{
  "d_mlp": 512,
  "norm": "rmsnorm",
  "tie_embeddings": false,
  "lr": 0.00341,
  "lr_mult_qkv": 0.5,
  "warmup_steps": 200,
  "doc_mask": false,
  "dataset": "wikipedia_en"
}
Each number is 128 + 24 x the weight over its row's rms, rounded and kept within 0 to 255. Layers, rows and columns count from 0. The size above them is the row's rms in percent of the matrix's.

# layer 10 attention query, 384x384, rms 0.0475, rows 224-250, columns 256-383
size [ 90  89  92  90 101  91  90  92  93  95  86  97  92  94  91  94  87  91  95  94  94  92  89  98  95  91  84]
[[125 137 130 121 140 145  86 127 185 131 125  96 142 115 153  98 108 138 150 147 119  93 141  66 143 133 103 121 127 148 148 155  79  86 126 127  96 166  90  81 118 127 109 108 122 104  87 189 152 149 131 155 140 144 115 119 137 159 138  82 141 141 175 143  60 144 180 123 142 107  99 150 165 130 128 119 116 133 140 126 136 126  98 103 147  72 145 132 145 128 141  88 113 129 115 162 160 143 152 122 133 154 141 159 173 105  96 147 122 161  85 127 178 118 110  84 133 161 148 114 142 110 153 133 191 113 117 137]
 [133 122 143 143 131 137  84 110  98 110 128 100 146 143  81 132 116 212 125 122 147 135 142 131 166  70 118 143 153 153 128 103 136 116 153  92 168 117 130 138 132 135 127 130 101 127 135 107 133 148 135  89 136 121 133 194 118 114 139 140 129 154 143 105  97 119 141 148  95 156 126 148 100 150 120 108  89 150 124 133 125 127 162 135 140 158 139 105 114 100 144 140 110 129 101 147 157 183 136 113 157  99 127 149 168  85 125 128 145 106 127 111 122 126 135 106 152  93 111 165  80 112 120 106  97 142 130 147]
 [135 130 135 133 114 157 110 120 131 106 153 144 133 141 140 141 144 129 144 157 153 139 133 127 110 172 177 126 131 135 177 114  98 120 129 105 119 117 138 157 149 135 123  95 106 179 109  80 119 140 114 107 134 123 144 131 111 109 155 135 118 135 123 102  91 165 114 118  86 123 143 138 139 111  87 119 120 120 113 149 122 109 146 141 110 118  77 102 147 138 118 130 105 126 152 136 124 120 118 135 168 142 129 107 161 171 123  92 117 134 131 125 202 136 125 165 142  81 124  87 132 106 142 156 152 160  95 157]
 [152 136 109 157 133 163 143  87 115  91 178 134 141 155 139 133 142 102 112  96 168 126 123 114  99 140 105 158 165 175 127 134 161 133 122 152 163 146 125  60 124  99  81 118 111  95  91 103 147 172 164 146 154 132 119 153 126 162 103 142 179 198 122 171 149 135 155 126 139 117 172 103 195 114 122 102 111 140 123 145 133 121 159 166 145 128 122 146 112 112 146  89 138 125  86 159 129 126 126 136 157 113 116 146 153 109 137 135 126 127 121 145 118  97 142  97 162 124 136 147 126 114 139 103 153 120 121 135]
 [145 114 128 155 122 106 134 170 144 158 106 119  95 123 104 114 135 130 118 142 173 114 109  88  97 138 174  97  98 130 141 146 132 117 116 145 130 164 133 163  65 136 125 148 129 166 166 140 130  91 176 120 157 125 132 130 128 128 148 146 102 111 120 157 163 126 124 136 148 141 103 131 132  92 136 132 143 105 103 101  91 150 124 116 105 121 132 108 132 123 123 136 140 153 173 122  99 127 111 137 109 133 134 130 168 160 104 103 168 151  89 110  89 153 128 120 121 112 141 108  98  95 175 128 128 128 135  55]
 [ 78 172 179 143 145  86  89 140 144 136 139 143  95 111 157 155  92 126 137 145 119 138 121  81 141 163 112 144 136 140  91 160 115 129 118 100 143 105 136 123 128 163 143 109 133 120 161 131 140 126 112 136 116 128 123 136  94 136  96 128 187  74 138 132 154  92  70 125 117 150 125 140  75 143 138 135  88 131 115 115  89 140 122 137 108 183  98 120 130 161 104 130 129 127 149 162 121 127 158 148  86 146  99 104 107 164 190 138 155 146 113 137 105 108 123 102 159 137 186 133 165 163  87 149 131 121 106 139]
 [119 134 149 131 150 135 120 161 160 157 121 101 161 134 133 120 143 107 147 120 120 168  96 138 130 100 150 124 142 111 135 110 179 158 137 109 134 140 157 143 135 133 123 128 157 140 117 101 165 117 168 113 118 145 147 132 125 110 135 143 146 137 158 128 155 136 152 153 116 138 158 150 160 113 142 139 143 106 130 104 137  73 116 150 151 135 134 149  70 120 148 121 116 124 162  81 144 135 143  51 141 157 110 136 152 152 141 136 126 135 130 110 145 125 115 112 174 121  77 131 114  79  92 132  87 130 140 121]
 [148 136 101 120 122 113 124 159 149 104 142 134 134 118 123 173  93 110 167 209  92 116  83 108  90  93  78 146 120 141 160 112 110 136 154 150 129 117 152 108  90 122 150 143 167 115 142 131 126 130 160 163 133 131 146 121 148 124 144 133 110 129 146 144 158  83 131 138 106 127  98 140 174 103 135 139 113 152  91 145 123 103  96 121 107 113 168 140 112  77 154 121 104 124 140 155  96 109 128 123 140 126 111 138 116 142 123 141 170 133 113 134 144 105 144 119 142 112  65 120 120 120 124 152  96 102 119 125]
 [127 127 105 124 133 123 126  97 108 157 145 140 104 114 153  97 146 106 149 141 123 136 125 114 130 100 122  88 130 125 140 142 109 150 160 120 136 143 156 149 150 175 138 132 170 136 131 141 163 132 138 106 161 149 113 136 102  85 150  97 166 112 144 138 127 116 151 139 113 122 119 139 171  86 118 156 118 104 100 140 122 104 116  99 148 130 154 113 108 166 165 103 129 120 127 136 192 173  82 111  88 139  97 123 125  95 107  99 102 152 139 132 120 159 118 129 171 116 121 155  92 149 186 161 133 112 110 107]
 [108 145  89 108 122 150 136 157 135 134 144 135 139 141 122 127  90 142  99 133 120 133 174  94 145 137 119  90 140 117 165 134 101 146 136  90 102 168 121 152 159 133 126 167 133 100 138 157  80 142 121 131 139 139 144 116 137 137 141 119 118 109 123 112 173 116 140 119 123 121 102 143 161 104 155 111 112 122 165 172 108 104 131 109 113 134 172 131 154 129 115 152 109 115 120 148 103 135 114 160 115 128 106 124 124 146 146 145 126 124 126  56 137 173 106 103 205 118 119 124 132 131 158 116 107 104 156 157]
 [ 90 133 124 149  95 162 148 143 114 154 120 120 149 119 141 152 157 167 133 159 196  98 136 141 155 123 107 108 153 127  55 104 113 120 133 155 138 141 107  94  89 113 149 122 134 138 121 134  98 100 155 105 128 136  90 167 128 110 116 144 131  79  94 134 102 126 132 112 125 122 102 139 123 175 133 154 161  82 119 119 105 138 170 115 132 126 107  92 147 140 135 111 115 110 149 136 129 128  93 142 167 132 118 163 149 140 115 100  75 134  86 115 109 122 118 147  89 136 116 146 171 139 120 108 121 106 125 136]
 [117  92 115 121 124 104 121 132 125 102 121 110 133 129 144 134 128 139 124 134 122 119 142 109 161 157 135  70 158 149 125 135 170  77 137 137 101 147 154 149 153 144 119 114 121  90 159 112 113 155 133 122 104 170 129 182  85 144 114 140 144 146 114 187  77 109 114  78 135 129 104  82 139 132 100 139 137 144 130 153 133 126 157 131  96 142 149 103 128 116 108 102 116 121 148 155 119 140 148 171 125 103 129 137 153 137  96 144 126 134 126 142 158 140 127 131 156 163 165 141 138 172 137 103 132 126 126 150]
 [100 132 113 121 148 143 156 169  87 120 128 155  86 155 145 133 108 123 139 140 182 120 112 114 132 167  90  98 137 175 135  96 137 116 143 125 146  99 131 115 112 115 154 120  82 153  92 126 134 146 119 130 172 143 105 160 109  99 143 171 143  94 182 115 105 141 115 135 160 130 147 145 119 125 113 124 147  88 166  80 105 112 109 142 115 130 148 109 155  67 111 165 123 126 148  99 144  95 162 140 157 107 105 125 130 107  81  94  97 130 141 126  98 167 127 119  98 183 103 134 106 136 112 118  97 116 152 144]
 [109 113 140 144  94 167 104 103 172 145 132 100  99 133  87 132 120 111 118 162 120 109  87 151 133  79 109 153 117 147 119 149 170  93 116  79  83  75 105 121 121 108 138 112 135 112 119 102 135  71  92 147 113 131 111 137 128 160 136 137 127 109 127 132 134 161 128 152 113  50  82 132 171 149 115 133 143 122 129 136 119 133 150 129 124  95 133 126 101 102 127 181 110 118 111 137 122 110 122 136 108  98 136 114  84  99 129 115 137 133 134 144 117  93 134 111 118  85 148 156 157 136 126 147 125 136 145  91]
 [138 128 122 112 162 133 153 153 114 100 131  84 157 104 142 116 117 106 114 106 145 129 131 131 164 134 140  83 115 128 123  90 141 107 142 119 119 122 172 104 116 131  75 153 114  85 122  90 119 136  86  98 129 111 103 106 164 157 104 175 105 122 132 138 171 125 117 123  92 145 114 130 122  95 102 104 159 160 103 115 120  56 134 105 142 150 148 100 140 152 107 141 126 109 123 151  89 119 128 101 130 188 118 166 169 130 121  86 150 134  97 121  86 127 142 145 111 105 200 162 165 183 115 118 134 150  95 121]
 [134 136  84 159 133  95 131 154 110 139  94 158 102 141 105 131 190 118 148 110 158 140 139 114 148  85 163 110  80  90 126 119 123 100 116 161 117 134 128 127 120 108 112 119 152  96 122 127 115 143 151 153 103 121 152 131  98 120 149 119 159 130 156 124 103  91 163 172 144 111  98 123 143 125 144 135 107 101 108 104 140 159 119 124 124 100 166 134  77 113 107 155 133 119 135 125 123 145 104 110 106 165 137 121 126 161 149 142  98 138 114 161 136 134 128 126 116 108 162 156 136 165  92 101 155 131 167 163]
 [140 129 135  98 139 134 123 113 138 100 159 103  97 151 112 139  97  95 137 172 165 156 217 204  98 111 114 133 142 155 145 129  91 135  49 120 105 128 122 122 119 168 148  94  95 125 128 106 115 133 160 157 134  98 111 122 128 175 151  99 150 124 120 131 111 164 142 155 134 118 130 127 138 157  89 130 154 109 143 120 143 112  93 103 139 112 153 133 120 115 128 106 110 121 154 121 121 136 137 181 102 116 128 134 168 111 165 128 136 149 129 170  98 147 109 154 118 134 149 134 144 140 113 143 132 111  98 109]
 [111 144 143 164 167 136  80 111 130 181 122 122 151 109 113 138 141 137 137 127 134 120 137 141 141 136 113 123 158 154 105 120  87 149 141  81 191 144 121 127 110 112 104 132 117 158 159 114 144 167 132 166 142 130 169 139 103 146  98 119 104 121 127 121  80 154  91 117 136 127 124 106 122 162 162 115 145 130  93 121 137 130 123 140 151 157  82  81 112 126 146  83 115 139 122 116 111 141 152 133 124  93 121 191 135  92 184 110 137  99 178  97 129 153 118 143 178 130 139 156  93 107 131 124 107 100  89 137]
 [134 123 119 163 130 142 125 161 142 168 111 140 143 146 126  96 105 127 136 127 141 140  99 122 124 137 155 205 161 136 158 115 127 128 132 139 107 152 146 124 152 111 173 153  95 118  89 110 112 130 137 160 129  74 154 118 160 130 107 121 126  98 159 125 126 137 178 103 141 124 134 160 118 116 183 131 140 114 118 131 119 125 102 133 133 140 135 130 169 158 135 144 142 129 152 158 133 145 120 132 123 107 119 157 133 133 151 141  89 157 100 119 153  78 140 139 147 122 140 103 138 149 130 114 135  55  92 121]
 [137 129 167  83 167 124 142 107 135 121 115 113 116 139 138  80 123 162 140 161 142 150 153 125 116  98 152 114 125 123 120 121  63 145 146 182 116 140 152 137 147 129 130 119  76 127 135 113 122  95 129 163 140 139 174 149 137 105 128 115 113 158 160 110 132 161 145 135 123 145 145 137 144 146 104 110 112 135 135 118 105  97 129 156 149 117 118 122 163 178 134  86 156 152 138 138 144 108 111 106 161 106  81 118 148 194 151 103 146 141 104 106 117 109  88 124 131  98 142 138 110 128 109  97 134 159 148 128]
 [117 109 122  95 163  86 130 139  76 142  95 114 120 128 134  94 128  93  95 122 127 119 144 126 133 111 151 135 102 111 159 121  74 109 128 129 109 121 133 128  99 130 117 150 131 130 118 144 140 173 126 107 134 134 118 151  89 102 125 170 105 124 139 151 152 128 132 120 136 130 190 142 110 156 169 134 100 141  98 110 105 102 125 143 128 143 127 140 184 104 134 127  46 133 140 127 146 113 137 103 146 151 148  91 110 128 138 129 124 114  51  98 111 118 115  78 111  97 119 122 108  95 178 161 127 112  95  98]
 [131 169 129 161 144 100 129 135 132 108 102 158 173 150 143 123 134  91 137 132 163 121 142 121 105 101 129 127 126 126 127 144 134 121 131 156 120 120 142 112 122 114 153  91 146 150  63 131 104 145 115 110 154  91 148 139 140 126 124 144 183 106 129 139 138 118 107 136 100 102 149 144  78 146 107 118 121 126 163 140 135 135 117 161  71 146 133 108 110 138 168 102 116 106 123  89 177 128 147 150 127 127 128  87 127 153 105 185 140 122 123 149 123 114 194 115 131  99 110 112 112 121 117 106 114 147 119 137]
 [119 101 107 116 119 132 136 168 165 151 105 105 127  68 119 121 128 111 165 137 128 106 127 103 102 130 113 108 154 164 114 101 143  87 134 147 124 130 142 142 160 108 146 139 158 145 114 128 154 107 146 132 145 119 157 159  95 200 186 129 173 110 113  96 131 117 141 166 169 121  90 139 140 131 143 105 109 167 106 106 134 164 117  95 110 125 119 129 109 141 119 114 124 130 173 125 127 156 120 162  79 111 118  76 128 145 117  97 147 151  86 151 112 133 161 154 148 114 132  95  95 105 125 129 151 110 135 164]
 [138 136 109 183  96 116 147 127 144 135 106 141  97 123  82 156 107 164 138 100 122 119 153 142  91 104 126 140 148 108 201 129  93 115 128 137 150 139 158 120 142 115 106 143 112 134 124  79 140 132 171 132 158 148 125 117 149 111 105 133  86 114 121 145 121 130 147  93 129 132  90 124 146 182 106 154 150 122 138 131 145 143 164 126 136 123 102  91 128 149  94 120 150 104 156 100 143 157 128 116  76 123 107 138  94 160 104 121 143 120 130 114 109 112 128 107 140 122 106 106 143 109 128 146 142 132 133 149]
 [171 153 139 131 155 175 184 173 121 111 110 142 117 157 118  95 108 105 111 150 148 102  91 123 130 101 151 120 112 102  67 155 114 137 125 119 129 128 143 111  90 119 112  92 109 160 104 153 118 124 138 129 138 122 150  92 160 132 171 135 132 166 133 108 109 156 131 171  76 141 127 141 154 111 166 130 126 117 128 145 142 122 135 140 148 107 155  90 141 102  64 146 127 107 119 116 103 143 111 107 114 161 122  92 100 135 164 156 154 107 153 101 122 136  92 145  86  98 164 122 103 150  97 132 155 119 130 147]
 [129 202 130  88 119  95 110 129 107 115 134 145 133 149 124 100 116 102 108 124 160 122 127 115 126 145 130 108 110 134 125 142 142 138 175 106  96 127 165 149 135 137 151 141  86  93 119 106  90 155 122 124  96 116  82 138 137 134 137  96 141  97 109 119 123 140 119 110 126 127 133 141 160 112 125 151  97 151 134  96 112  95 102 137 146 132 170 156 108 121 126 113 148 175 142  99 133 125 128 132 143 156 137 111 123 136 113 121 137  92 157 139 100 114 119 126 168 172 149 122 128 149 131 131 121 101 130 138]
 [121 111 169 120 109 121 136 112 141 131 142 144 162 142 167 158 132 116 146 115  93 167 180  75 141 111 102 119  94 150 124 174 144 142 121 170  82  93 105 124  80 116 108 119 146 129 127 114 136 113 145 125 128 112 145 107 125 101 125  94 174 110 178  88 110  86 150  98 113 104 145 119 168 112 125 122 129 151 161 153  86 136 121  97 149 119 133 142 124 113 144 141 145 121 125  94 108 119 125 114 102  97 111  98 121 108 186 157 135 113  97 111 132 119 155  73 148 126 116 161 113 139 140 128 126 117  95 123]]
# layer 10 attention key, 384x384, rms 0.0493, rows 224-250, columns 256-383
size [ 93  92  92  91 101  91  91  90  97  91  86  94  93  90  95  91  90  95  94  93  93  91  93  97  94  92  85]
[[112 143 140 104 139  92 117 103 133  91 102 141  97 158 108  63 168 101 102 153 124 144 134 157 144 122  92  82 116 142 111 124 116 127 107 133 107 191 113 133 150  90  58 149 179  98 113 131 147 149 140  96 116 131 122  67 128 133 113 102 126 131 137 147 139 127 177 127 131  96 140  97 143 117 118 158 126 137 107 132  90 107 133  87 144 144 138 143 132 126 164 124  94 121 123 147 140 146 131 130 126 140 113 125 119 126 125 128 127 184 113 144 143 120 146  95 146 145  99 123 128 128 124 114 141 108 128 126]
 [141 115 156 142 144 145 108 101 142 126 170 144 120  93 107 149 135 122 152  84 108 123 116 147 121 127 100 130 194 112 146 101 108 119 121 160 172 134 115 131 119 105  95 175  97 110 125 132 133 119 114 126  95 188 157 170 128  78 163 137 161 163  98 105 112 117 104 121 122 112  76 139 118 139 112 137 145 134  94  99 112 130 147 107 178 142 162 137 120 117 131 136 100 120  89 104 105 164 136 131 135 127 130 160 147  78 138 116 152 134 169 124 124 140 131  73 150  91 129 107 187 100 123 163 139 157  97 119]
 [138 152 109  91 135 143 137 127  84 134 115 127 144 114 124 112 109 112 194 141 130 153 138  96 168 129 122 146 130 110 136  82 168 131 143 164 162  99 100 159 136 175 131  67 142 141 182 130 127 122  87  85 124 157  74  75 146 164 183 135 126 140 116 116 106 113  88 106 128 116 149 129 149 159 145 108  99 152 123 176 107  94 136 111 148 134 138 112 137 123 118  91  78 121 164 122  81 103 108 111 143 146 139 108 135 143 147 171 162 112 111 113  98 137 134 131 111 102 108 175 140 121 140  78 102 133  95  86]
 [ 84 134 127 113 175 190 145 182 103 125 140 121 161 173 141 108 124 111  93 157 127 123 124 125 151 103  80 132 118 143 134 109 156 123  91 144  99 161 159 151 123 112 153 141 125 148  93 130 140 118 132 131 108 135 121  90  69 138 117 113 188 137 140 118 140 131 129 166 137 145 124 101 125 117 109 147 108 156 122 158 106 134 135 156 148 141 121  98  89 104 137 148 122 129 111 120 108 124 168 125 156 177 142 179 145 144 115 131 113 126 114 132 123  79 141  83 109 122 119 111 172 130 110 121 121 120 140 114]
 [152 116  88 141 106 127 149 117 105  86  91 116 146 125  67 159 142 146 116 107 124 122 120  95 171 169 113 128 131 126 134 123 173 120 136 135 171 112 100 136 133  97  85 149 152 140 156 103 119 107 114 104 139 134 140 111 154 152 111 137 153 113 160 119 117 130 131 129  91 119 129 129 161  77 151  89 120 147 133 116 124 126 128 134 105  79 159 123 119 130 139 132 172 144 116 153 157 170 126 107 143  96  83 140 172 173 146 126 145 127 191 107 142 187  57 132 147  96 121 157 111 110 140 140 127 131 126 145]
 [157 120 140 125 106 120 138 159 162 122 114 121 143 163 159 176 104 113 169 141 171 137 161 154  78 152 108 162 113 116 141 166 139 126 122 103 104 110 160 164 121  85  99  69 116 105 133 165 116 148  85 156 142 153 119 114 156  91 100 115 124 148 129 154 128 161 133 105  90 172 113 152 106 105 115 125 158 177 127  99 129 137 110 132 136 115 121 119 112 143 100 128 107  81 149 146 168 104 131 125  91 150 135 133 134 123 153  79 109 114  76 102 108  59 154 126 142 128 150 116 105 151 112 118 140 152 121 156]
 [ 89 147 152 119 123 137 175 145 113 154 120 154 167 153 140 138 132 125 125 128 129 129 125 111 116 145  99 138 126  93 113 194 152 155 115 120 125 151  95  95 104 128  70 110 143 138 135 137 164 111 155 108 124  97 116 111  96 136 133 159 142 148 160 155 109 154 134 162 139  66 125 159 106  96 128 133 102 136 124 116 122 121 114 135 178 145 132 159 142 157 120 126 137 133 122 116 141 116 128  82 140  96  99 145 152 110 158 131 142 125  94 102 126 130  84  83 157 141 137 113 127 106 102 159 157 106 141 117]
 [136 126 140 105 136 136 102 151 169 139 100  83 103 146  76 110 165 137 156 126 129 147 106 110 111 160 143 100 133 154 167  87 123 112 126 125 106  99 130 126 112 131 107 105 123 128 103 163 155 105 112 128 125 109 108 146 115 164 109 118 111 109 143 148 117  90 129 137 142 132 138 128 128 121 106 111 113 151 156 170 129  95 113 136 139 133 168 195  96 164 134 130 136 120 150 114 116 104 133 128 158  87  79 100 127 171 113 122 133 166 149 154 190  70 134 143 157 114 145 118 172  97 114 131 153 132 167 149]
 [142 121 123 118 142  91 201 127 182 113 145 103 118 119 153  71 154 160  94 116 122  79 134 144 136  91 118 146 129 119 132 169 102 138 111 142 170 123 131 113 130 140 120 165 132  88  88 113 134 128 111 121 162 123 123 111  97 131 146 114 156 150 176 130 138 139 135 124 128 148 140 146 105  86 138 166 108 183 127 130  85 107 127 135 136 155 136 142 106 105 136 175 112 114 146 134 132 125 125 145 140 127 112  86 127 135  90 151 108 150 141 146 134 144  94 124 141 107 138 114 137 100 108 125  85 160  90 155]
 [ 97 129 134 135 133 116 137 149  74 110 132 140 152  65 144 142 111 148 152 107 152 131 151  36 156 128  91 109 111 102 129 153 103 133 143 113 132 183 120 142 116 140 118  90 162 146 127  99 137 114 118 131 134 123 104 124 132 147 159 118  90 127 104  90 127 125 116 117 104 115 126 118 104 116 113 113 105 105 112 145  84 111 105  79 140 113 109 110 138 115 201 143 140 133 152 184 129 159 125 139 125 135 134 121 137 164 105 165 178 137 186 173 147 148 133 125 133 125 109 130 116 131 122 114 188 142 153 131]
 [167 128 142  88 133 125  99 120 136 131 111 141 128 165 150 137  94 161 145 122 139 132  97 187 203  64 125 151 102 123 117 135 148 111 140  81 139  80 133 129 123  95 131 130 134 123 121  86 112 119 128 132 114 121 121 134 141 152 139 155 137 106 122 124 146  87 126 132 118 103 123  82 140 118 154 176 117 135 100  98 111 102 151  80  98 129 127  96  98 158  68 127 151  89 129 150 182 107 104 110 110 168 111 172 105 127 130 140 151 130 118 131 103 116 118 125 101 146 117 140  78 134 132  89 109 155 123 129]
 [138 172 138  90 124 123 176 105 146 142 119 122 115 107 116 121 160 131 111 106  98 176 102 114 170 126 118 137 131 136 104 112 103 100 122 147 121 136 178 197 111 105  94 100 110 110 143 107 144 150 139 114 145  93  61 100 114 136 162 143 117 129 117 134  92 155 185 130 109 132 146 116 147 147  95 144 143 112 171 118 160 131 131 106 156 150 116 147 154 141 128 139  87 155  98 139  79 145 108 157 108  93 155 140 161 131 127 132  89 140 131  86 129 115 135 106 151 118 145 164 122 127 148  98  96 184 127 102]
 [178 117 100 133  94 157 135 127  94 155  75 110  94 197 169  94 129 143  91 126 132  87 136 119 122 120 114 130 160 120 117 112 119 126 172 103 139  90 124 150 109  87 156  86 133 148 112 100 119 175 103 123 116 122 112 107 165 147 123 125 162 141 124 145 142  90 131 110 133 160 138 120 102 101 102 123 116 115 163 131 114 129 149 125 117 133 121 137 108  70  84 152 144 145 127 153  91 131 136 158 130  93 149  95 136  99 125  81 128 131 139 122 110 155 135 109 131 131 117 132 120 116 125 111 136 150 164 132]
 [127 139 123 135 155 138 110  94 109 169 124 118 138 145  90  93 136 143 123 156 176  94 112 163 107 141 128 129 121 160 138  65 142 180 164 127 162 108 144 138 167 130 168 111 173 113 124 141 120 141 122 136 142  85 162 119 104 102 146 156 132  95 147 125 121 144 139 123 114  92 124 136 142 148 104  97 118 148 161 114  87 162 108  82 123  73 151 171 179 144 139 101 111  93 150 111 112 135 112 157  58 115 100 127 136 141 132 122 118 142 144  82 115 118 127  93 108 108  87 131 139 143 157 136 139 132 159 124]
 [139 144  93 105 108 106 145 118 110  92 137 156 150 115 148 171 155 133 123 132 106 120 137 111 163 171 129 103  66 146 158 121 148 150 142 125 149 117 133 105  89 156 137 158 164 120 174 140 117 180 149 136 114 123 129 107 106 147 139 181 157 117 131 148 113 104 127 131 110 127 134 121 148  60 107 138 125 124 113  98 160  79  98 127 162 125 103 129 146 128  82 122 191 101 113 130 136 108 168 107  70 168 117  90 130 136 110 105 146  90 151 161 120 149 141 107 127 164 106 151 174  95 158 137 115 121 150 133]
 [148 139 115 146 151  89 150 151 171 158 142 179  68 156 128 108 166 107  85 155 106 124 133 165 179 159 100 112 161 158 143 140 115 116 157 164  93 161 131 148 144  96 130 101 140 192 145 157  98 114 105 150 164 116 154  94 103 147 126 147 161 126 109 140 140 137 184 130 136 148 109 115 108 139 149 123 157 173  99 159 134 146 123 118 140 130 119 121 105 110 144 172 151  64 131 142 128 169 133 111 113 140 114 148 111 165 108 139  89 111 120 147 133 168  94 152  95 129 115 113 132 131 128 116 183 141 200 165]
 [163  89 133 176 152 100 130 107 114 113  99  95 112 163 141  98 148  93  96 157 149  93 126 133 107 104 133 136 131 158 129 101 106 111  89 157 134 148 105 127 103 134 132 131 143 126 107 141 167 131 105 186 154  88 149 127 128  83 183 146 109  71 149 145 154 132 128 132 115 140 136 119  89 115 152  79  95 146 126  99  94 146 178 124 118 134 129 109 142 148 121 158 130 139 184 147 112 146 133 152 141 165 151  61 177 117 122 166 154 117 118 122 163 119 148 135 102 125 116 134 135 143 107  99 113 139 100 119]
 [119  87  98 118 134 124 121 132 178 104 125 111 149  86  93 140 144 182 122 129 119 148 154  99 104 143 150 118 132 117 132 143 175 114 155 104 104 109 139 131 141 138 142 106 117 132 110 118 171 130  90 173 124 130 100 141 135 134 105 184 123 118 112  76 125 149  87 122 135 149 103 134 139 105 111 138 136 152 143 169 107 125 130 166 156 114 123 137 160 120 114  85  91  89 141 149  92 135 154 164 147 136 139 122 147 127 117 138 131 117 155  97 150 102 135  90 145 115  87 117 116 116 104 158  99 133 133  97]
 [133  95 116 124 124 156 131 166 122 116 110 141 128 151 158 111 182  96 137 130 153 144  70  86 127  78 149  83 124 137 184 135 140 122 147 100 112  98 159 110 136 125 112 101 123 111 133 129 130 111 126 170  98 118 129 117 124 151 148 118  82 143 113 122 147 172 151 155  83 121 125 126 160 145 135 111 124 111 108 135 139 146 164 151 133 127 160 137 123 120 117  70 101 123 107 113 139 164 163 164 102 151 128 120 106 137 163 143 112 147 113 172 112  82 143 142 162 146 167  95 108 156 108 130 128 129 115 149]
 [101 101 137 176 121 110 155 101 170 119 132 118 122 158  93 105 163 103 153  98 140 122 128 151 105 106 151 163 146 115 134 124 117 150 133 138 122 162 139 156 115 129 143  99 127 144 109 118 185 129 100 131 120 142 108 101  99 155 124 165  94 116 151 109 121 119 129 119 108 139 121 129  52 170 170 153  59 141 143 134 145  95 148 172  95 112 136 130 109 107 165 112  50 141 126 132 147 161 113  92 137 126 139 147 129 143 172 147 124 135 137 119 148 106 102 135 148 124  82 140 125 108 179 115 171 150 125 138]
 [120  88 112 104 119 140 122 145 112 128 112 136 123 117 144 124 129 101  90 120 111 128 125 165 116 116 107 122 169 115 166 191 124 115 128 144 162 100 143 137 136 176 138 110 150 119 163 105 163 105 153 132 108 121 167 136  78 114 117 157  71 137 149 138 124 119 102 129  99  92 122 133 138 104 112 139 151  93  91 102 163  71 104 150 143 117 124 133 110 150 159 100 135  85 119 112 165 119 125 111 142  99 123 160 117 143  78 155 123 162  94  97 163 139 109 153 141 119 117 142 153 104 116 150 110 155 157 120]
 [135 108 140 129 111 148 110 148 156 138 141 140 104 125 127 132 120 137 152 137 129 156 120 110 134 129 132  98 139  78 109 147  95 105 108  95  99 111 144 123 119 179 145  83 115 151 101 104 128  99 102 160 142 117 151 145 131 119 175  89 158 157 114 132  96 109 122 127 137 109 127 152 143 163 119 120 133 141 107 133 123 131 111 134 109 122 105 121 149 129 119 130 168 129  77 123 110 131 101 121 118 123 102 111 126 146 176 107  88 140 108 139 163 169 117 149 110 135 140  90 122 120 107 134 117 151 123 125]
 [118 126 136 126  93  98 133 166 127 126 117 163 133  83 161 126 115 165 122 116 166 107 131 110 148 138 112 147 129 119  90 162 128 111 161 134 145 160  79 158 144  95 107 124 136 121 123 157  92 136 161 132 105 120 160 158 149 134 137 167 218 114 109 145 135  66 169 102 124 132 101 124 123 110 117 164 148 147  93 146 154 122 148 121  91 117 130 147 143 159  98 120  82 155 149 135 106 138  67 149 132 104 125 105 107 123 144 123 135 108 140 120 149 110 141 116 123 112 138  62 102 131 120 159 164 125 131 163]
 [149  84 134 170 158 129 144 120 129 137 122 156 142 105  89 143 166 163 139 152  86  95 119 111 152 131 120  99 144  73 145 167 139 144 131 135 124 128 148 123 166 125 100 111 143 104 151 121 102 112 109 124 135 117 126 113 122 159 129 115 144 118  76  99  65 161  95 147 127  90 116 118 122 180 176 118 190 140 154 104 164  93 111 150 101  90 157 116 106 141 128 127 120 120 132 107 143 128 154 144 141 133 170 162 170 119  77 126 115 135 105  54  88 132 123 146  98 130  99 171 140  99 117 119 150 147 131 107]
 [115 116 173 142 108 131 110 124 193 110 131 156  97 111 136 126 136  49 111 108 135 124 120 118 136 160 143 108 155 130 142 149 125 128 111 145 127 140 104 133 121 151 143 121  99 125 131 109 138 131 136 139 111 125 172 107 149 130  80 152 121  62 113 153 130 159 122 115 130 120 167 141 128 103 147 103 121 104 115 155 139 135 101  94 155 145 108 113 124 109 106 119 170 111 161 145 131 174 166 133 131 143 142 110 142 105 111 120 125 109 141 141 112 129 121 166 117 131 138 133 140 103 166 140 121 133 136 142]
 [138 135 151 104 115 189 126 130 157  60 128  97 154 146 119 131 128 137 122 104 114 105 128 123  99  85  94 178 124 195 127 136 148  97 106 134 100  86 104 122 172  92 108 122 122  81 107 142 127 132 131 152 159 104 130 142 139 169 129 111 137 132 117 116 135 128 136 105 146 138  94 140  97 105 115 150 144 140 119 122 124 133 137 128 101 163 151  82 124 164 126 112 128 120 132 138 139 169  94 129  81 141 122 128 143 133 102 169 178 101 151 128 117 157 129 146 153 158 102 147 133 170 102 136 125 147 127 157]
 [101  70 154 135 131 104 107 163 148 128 117 102 114 132 117 128 132 159 135 124 165 111 177 130 123  66 171 101 102 133 126 150 149  94 132 168 131 144 110 180 128 118 144 143 116 170 121 106 137 119 147 134 125  77 170 156 114 109 138 151 118 136 124 180 126 102 141 142 108  81 158 166 155  97 184 140 131 110 112 140  64 118 147 107 151 141 108 127 157 151 111  70 120 121  98 116 152 137 138 125 153  98 141 127 115 155 123  86 105 154 105 131 128  98 121 138 177 122 104 124 113 120 107 136 145 172  96 128]]